From a checkpoint of a small transformer trained on Wikipedia: normalized queries and keys.
Each number is 500 + 40 x the weight over its row's rms, rounded and kept within 0 to 999. Layers, rows and columns count from 0. Numbers have three digits each. The size before them is the row's rms in percent of the matrix's.

# down: layer 6 MLP down (transposed), 2048x256, rms 0.189, rows 1954-1966, columns 0-255
# up: layer 6 MLP up, 2048x256, rms 0.19, rows 1955-1966, columns 0-255
down1954 102:579519524439468463500429516450565482523439470493478501457501475489494501501499420517500477478561571548477533538497453516465544534510489521553522522531471496500495477526503494429489542493543529512412618491510495471459494527456563546494520477492481487547555500471541492561473493503527506541474547504512547532546478515502465493472567542544493537531542496425413520478470528509508428436537513517521453437430511433464475500531522535493480450495536486561450476413493511540465475526467511492417476442536485495506498546489514492572423483570501485515509477597514446468445493564548515517522450535519538481593466540424543429488466522454420521516522407447500458525471494482441494530524494506571550464518495515586384487481583532497506543476405513485544491445476556530536505499568497
up1955 107:520521554527497474463544456432520490502529507583518495535520455542456518429517470479492567518517529463517503533508511541470544514547535484534534529540490627555485472471575557565559474505475498493567495514461540402447450455480485501424475535559519574463507471535465499471539521541452471455538548555478531545473541380539518539426527481536511468482520495493556471493474528418485511518507461536585532490503491543540458499492488494452459527462521458489470501591514419475516541508436609482483466453485528511543501485559479545498469495490493545493519544526558518501520480460473557618465472518445404459443515498420489466582554459448506460496532461481503521494487509576503532533450434473482531505523476484536454504525522488510537501491484518490443527534499407497572562494477553
down1955 102:467552578507534510446507459483533445473566471460589516504468415510440529519482438476550584522524413487536547486496496466493536508512537459599570480563575481436420545477556507521431513505443460514574439533497453422467435476514490556477507489568545583471476467406429492496545419578572500430520501510445477515543487482459500466425521512532499398517488516458492527532487513456450463553533536460478540447451522494479546493412450531528454494534470464506440503528463497465516499497521537417537568494511477504543556540491501488481517405486507500512518554419441424512491492471450500540490511486499506488497520514509549465509478503512512494516496510526439534502499525556505496494471461547499522492487459499523480502440526475500422486551476533469465566535458473469547445490494528
up1956 097:485505458518571500470534524446491512518528469555494481530509444467519499488566516495560528513484544488585459501543498463474454428458511466557509458554503514451506476471444476524527460454474446530503516527553502452561420501490518545548480490530508476512463427449550524516511521487507435488534549494517551485495482412537511496495472521502547480471513504492559573464442504529492544463498572515508528460466562518443539560476531599469501569543495492522542544498636474478520557527545476504501477589515464543520567595458488487482529485520495503512526510522486535478445552466478469502528489528548386560534576435445416596450487537476497482519524494547491494447462449438526514510512562518541592458507456421555561519440497491476471483446485582488469442544487454467472509544501446
down1956 100:552555524521485542532542444474518454567504472455487428475472535482472529434475457548510531545511532511480531556475529555552514524554540546494384518475596514503455510464543512459439448472558562527528515508490457447530466543580464483561482468500456490489529484487474497415489508454499479522517485459515555496525548547522442513544481573570431526559507498454556556453490532533510480511482514572483502479503519554459482451467478522430514448546523485523484499495505502502434419481505532487462522486471492560465531537518427452432515482527510513492478489437463501492540508657553474476444465483499503439506502476501516446436566488476522505507500468545482446465572479521546512406468527489468459566477426501500471539490415501588544471454462552456481469579514443503434462524524517
up1957 106:521520410502490474482474582570571477485526512507570477505495396565518474427551524530529550458517510552496504477443557470520524476578512501425492513513491453522463537504518503490429480504510540490510545521446567514472411473502416505503534492498523499516521470479479481505473417499460458540494466451510516481509561494529421453506559535478476567484541572534454484451531464552545518426527484533501466492430626503440536566501441465469546493464510574483456493470518580545478540487437539540478522500504527542552484524481588560448497512563500486444565495466531516470491443499566502533502535493542501579512471505495534476527504480503579469452531519481488469570536475496579594530526471505454519510463489455421525546468484516527518528403443520502521532499462566544498505504550457
down1957 098:486536459516471453477507511480459480391462500509519508485523453518484465455468450437434447451470477498544572513473554519561495461465503446495516477490472445552476532493485498489499445509530482538435518519477508446532550536442493512579478428557422476453575479473502540514473557486546461502499459508488509463496467495472496450538503545490491576434459490489523507459547490503450505447443469518521529526501514479543507547482518490508442568443436453485543495542505514544509535506460496540468538505483420486507539417495536423512480489434479423565522430532512464483459578524467516529491527413562569508523501467563533518536438517510502430523496558481501553500500481500522590510495509551477534514554418548407431484528532545455544519464522509575418518440494564569561590575536500
up1958 102:526485530449508479553526553479484503515510528446501500522411467487503491527503469463473518531451460548524517525495517513502479559550541492432506493596513509517527516458503451469502602485525441432415448498506515475515467491474525529516483418526505471522632550428525440515445563502542508442487484453495498476503511460437541563515494479562508494476510606522516462634522543490449486487567511487492504539511497550536512508613505439488498427443507556479495516504523466482506478529487473438533549504505535560468457477494449494515489555526449463553561491553500532546459496522531541497466595455527553516517464524418466512545516528532567497425493462443482533451437565471534493568470483512485423469518554447454511476544482513539579553474429557450528449484471531507506521520498511
down1958 103:524462455490465548488465449496534533467501490484478546515637549470541434500505508578500503507513561482500531479472517494460536463476492476557483559407523530489517531483533570497472491512468529584552560482558444526496478534505493452492506537480530553467396454529443578510537461458471479504447533584534498515440511550536458435483448546425539536483545420489469591408516473526554486517442505477489516495513485464478486467431553513524482575578473457549473508543477514517541522488503474536452528469544475456521524462528493476491543455502549521491434520485483458492511498497487526511574475525443497453512509491596501484482476491457519481583483587519479454518531431515529494387537542497511557550486430484499538535480503504421443428531528479556442554504515504438549492517501555
up1959 119:453470495496474448465442505484510542542434482458494431477547443528473507399504511520505513463457506400437445562533557542469494530540543549518554505510523484593497469537480474491448495555511475509542497489426528512530461554426477534523554472517520517561510554493504567408470517499486497538540511482595509407487533518527500457490431435488462561506542525494526525537505530514479483541506487480424438561567501521477580588506554470534469490529476507535397458459520483564540517494511579556467525523519527424505443484508581481459518456468498512493492553432443511515496474485437509489573521504578517482442498515461499476476546531482469550524531447485550526440451540524515554493545482481477555573517524456494446498423480520517491540485439504510486518522388486532544543524520532
down1959 108:531480582498493534570480475461503470465545506552507514571513475519509513491519573497507476534501510500465555521455491504443477487478465505510496491541441527525541535531497523454532520444556508479527457489456442446505500478481475508525476472453507468494509495542474553466600482423486457602483487549498555530520451517490500481492551476478511519538490518484496478528567475515497459542453560501489545485513414504436473535562536540422394473464567501512593591501460501527537521503462503464496528494465467468535544579515511439550521496450491504519511384489481496533454459467560488591531535498495516485559508501512501583398553467544493528490495495575496488532494460485590405480463551574447457515531476507453453467508529522524426467565583484421539550503560503473423508427457483
up1960 099:462534493521481579539468511536442535514554501515510507459495443576483469541556520480509508480486518489486447534524484499495514501576478481482525531417525526444502525548552492556507443509481476451526517514557525461561510508404422473539466564473492472509462469603536538536479467562474451562532461561494472572520464472517509456419512512542513489549479485531543487576443546550453526507490420488435579498434531495431526451536505578458479421471545464514522513504428539456429504544560499574527501512467449501530544548484483525531461515518495505494487459573517507567556417458513514524491489564537507498474486517504460583509464525519498550438478539433503470545524499530555548551489515598441466500478533488469485452417510528444582508472470502589507490453530513511526450560496537
down1960 095:466515519534470521452511490638549530477481482474466509497400495562552440533496500415517521496536514521435512521503501478491477584457454460452498533448492502476619506583495461575564572509492496567497507498452478476529473481549441546484531499534510491510483538543476457529472521507421453504479460531420501542484476534520486492501532490470433482510400467518479512510470548519493482509440470506549547478488544495462617492540489478524527505431504472488481617479514539532459485550518504490554444525489475511529482492528494476535510461486534462460488498421472529527487533513487459477469499464578544517468591534494498466526504510492494435476487517538525465510569594592507497546495524576450459457555464544421429438540517502477544511426496528512438581523501549488477515535513432
up1961 101:481508395485457531494468480442550551492472421529438524505500576509521555527454536475441500458544519442513487511519492562477514477496561396480539553544502527442567455436399555538556556540460479579465440550438552500495501549499541495469450485486481472529478489501456540458536453531467532418526447453566555519517449512527541523492419550478524519525479526547544453479485435548484524488540481469529424497461460554523514485545544531571553510433463450492478510452463478519454474499434523482505490457517508463505569544535561494515569499451458538457450540539507470489497463547503523567524450440557549515494526488485450505560493473513457515425522499456441555530532463545471522465515511508477545512567492524505574447457518563494497538507516546480459498534531530499432415556490492
down1961 097:504523504458508504592518578490513517534537555485478478552563558517507559466524499502551498473484510472495544510474528484524497563493418484493511549592483406468494483507568499470498520530504445493490543524523466483502477597494530489451517497519514463433529504519560485555460473474493508555519516534462427447488495512553522455457490545479469552479553564440437524480561536474536466527561553543532440457446536493488423557455460497483472488510482458600531530566500518493474506589481544480515463504501526486533518544457518577498519460504407553562594512516524544431492467546452473501440517536483507499464471491482558543465488425540535489571453494535558453520546531413470451502514531517511480523473549557404450474515459426490541578466466562557511514529467523501564485434484548
up1962 100:485513503450505509479520520422471511502523495469567458424424521513481475528452593411504478509519513509511479549479454509471501531492419494566528477553452497549447497472499407437495530510555554484494503464573488499511517525510521430548478551508505534499470507446477470520535439365500603489445521506509462527494494457513550485494451515457427491475504526450556530531586498526476511479489478466552521543464495466507454514500481566491530516487568489535560470569572522550481578463457530477594544451458532486513547529505535505523577545496483543463542525503494447398477565485468476516533452503554478436459552450500495434574594553484532508516437544450486525501494502515505592522476490514521502465532489511493491479492416456458369467523496489470494526505503492511537522491490566
down1962 100:504445468454457479446589499414526551480529545440445471441456559510526498484457524527462480464535516505516508569555545460462509477516483531526494562561541471556486445476461474524498427483440508471541472490456520434459492488529540521499455470454495473560440488501536507512514529521443548551505409458494462560481492493453478517534458450459549489544514482487494436560497503517448477477525569507474517515498489518467459469520504456485503520483544456550482522453495508499492469523506487525480512526520579457469489502486532475518482487487561526426553514500476473485553567377484535458563534423443514508520583550438508421480550487422502444445535524398468472458549542467559476460508425521546487465457465447488398459512537521536463545495457467537590452421499518471470451461510580
up1963 106:560436460512448520475553479481514569437433493468484431537522488519492531482534453518422525470545519552475443515523427494528513594406409444500455530501497472493533532508444528522467520462549507473474468505483493468553437503450549464526479586469515484473565533539475507437479494564517499550463542487537436476563464501466477467519513510470438519449483537562539522487624516448431556427469533432535416558469565419465517464488469561508511470485509488471470514439526479550477522462470521517498491479490532496504515486505456524459451492520477545492473374518539487537481485511508564516493435507553475506556535455582502493521469417534508427457502469493552416507527515517538438470445545556560429487487516565444528525502546519491488525497513559473487482493524564518501492493472528
down1963 105:464465539503477426487505539471544492516577461458457544506473513536535503538449497487430529517522537527570533492446488431448597472506484488527495458517375445466432421578461471524523542429458507494485498498528525467520487532550533549524577474479489526496438483498545543511479451498487541539516531481452448543509481486471541525397463505493474535466488591541393406480498494492524501444531530507481520506423444478491524463484527485487499481432510540450424458482468476550480560426504542487534463537502472461523521412516478513520485466529528500532444437503481481546481459553510531490518496466394525491424551436543492521538517510421526479544467475480448478479504494476561556511547461494488465557504542487485535541490583491452542445510587460414507526517542434492547503488521508
up1964 100:460528472545514547468441516473553544482516562492443490414489523492414529519530554476517471484506455569537411512508556494423526462464472452472535500483437477538523534519537482416522539461540472468351458496522486535538531518520474496503532513577502483497522476476429497414496559483452531521463507442549491494481480490504562536602488506405542523521495459499475485550531511476469553472500514443519434517567571481537538548508576482538495516512488499558535493549504449521499504470571503469483514532511475498482540483579513535535502524467438421556497515453503525497530413584494537397461460516433490522490525480534491501494494479508439463549490504494551466526512511511543426454521519570450508516531542431378465508501479524492436495508532520549532458453485527525574548523497475
down1964 109:412561552516537510477489498476536521500482464474497480434500493484525522524502486517504467505524425455524531460504466509550524511489588510504462451455547512507553486538534468514480554501541547577448472484478532492492532538453456488515547475495553507441474527471523554553533559516576524488526464487468470522497460511511436455514482466495518520494480488488497486457511508494449484461506479516459509545526467464600511468509517472509517554463566406484501513565522526552533468573532469388504488576518530562482448594570526572514571529462486548536523504475512422468544509525538501412441571487528510639511537505510435487533496485449394536480440433437477534469489488564507535472518457523445515540474588562413547542446549479486540538455517467534521468499436519504453537516546467
up1965 102:484444507541489506459410517541477495524488528496456495532453461548442477473487508453576563515524536445527487490524507447493573494469490514332611498517447453481527487557507482563534497548507507535576445472483492483491477538415406534478528536474497562493411514443477549527505486572488444573455358500489522467487478525470504455488494470488494513443520546506514494441595522491454495495534478424460498488510489531536586501560427489572509479507462532546537438474521459466501574507528497498467498434466540506517520509455471557539496472506498533497497488501485564392474490486514524545600497472483511488455477542495503526492491490512489489370512506472501470521471476526507516464427542534469527582436525545464494489514475516494479514509423492515516477470524534511467461515528492
down1965 101:429524551511460545491452520589470466524488493536523524496389527513486469508491489450534462454431600529491479511484467463507465500487511502449528538472506474474540554493531495509521467454576543494541524525432548486484520465515449559440519523494527515455587500572501534481545513474491477463484493527463534504483490504496517531427477546520517514437446550452452555473490548472509480584495467481523470467532397477533491520528441507562541478502462512506470503518535510488542437497562507546489520446473521527474473469500466514466546429468497469536502513526500596397608490519511539492538523507533517502455532506556440517510514612483492533484481530501498513466384462500538520526497559553602482428521581511460512495462494593505549523546457484444418412467582452456479508522531496
up1966 102:482483557484493582538472498531471479517528481497470448517470556542487500438454484452458528528501445491473498573530449457492470539454548479493576462475518566516438575491487481543488452493550483512497456487510481597552545511562471551494510487525584514497544419493471484537515479464435482569465457586537515479482414510490477483458508510488479539538494489483533520499515440437460458527460489515439480496484495551467539519476452530541580468453506468490509439477504456453566480479502468520574544501517504503476455421510545538426508493465466484423443520494430439491545428536515441441576492519405417560414535502532482529475547545534500521529448514571572516438475481471522492428546493491540548529523551484538461501513495479479520487501431430582507459457506501460530539411513449
down1966 103:504472489459469466422450501424534577539445494434487491470509477510468545465565476541461515578475521457569509586391486520520477544522486476527489544545487458453503494445464492501489511553469435470451496460557478524509471490530600439500452495541496493490406413514487533494539562502407503485532473538508538478438500582553494538508502527491465564463474478461491426494521430502465443551548452419414560524472475507583549554535546477504501492490528481571478460555495491490517442437434455529467488564547473537504486441493496466503477528493473554551553470594514491486430515493464504487488517557496547550525498472473590464521464485451461536489533518491570523470460521479502549505491493492513560537481513428459473502515539513535485452497507546437530467462541575559527517522512537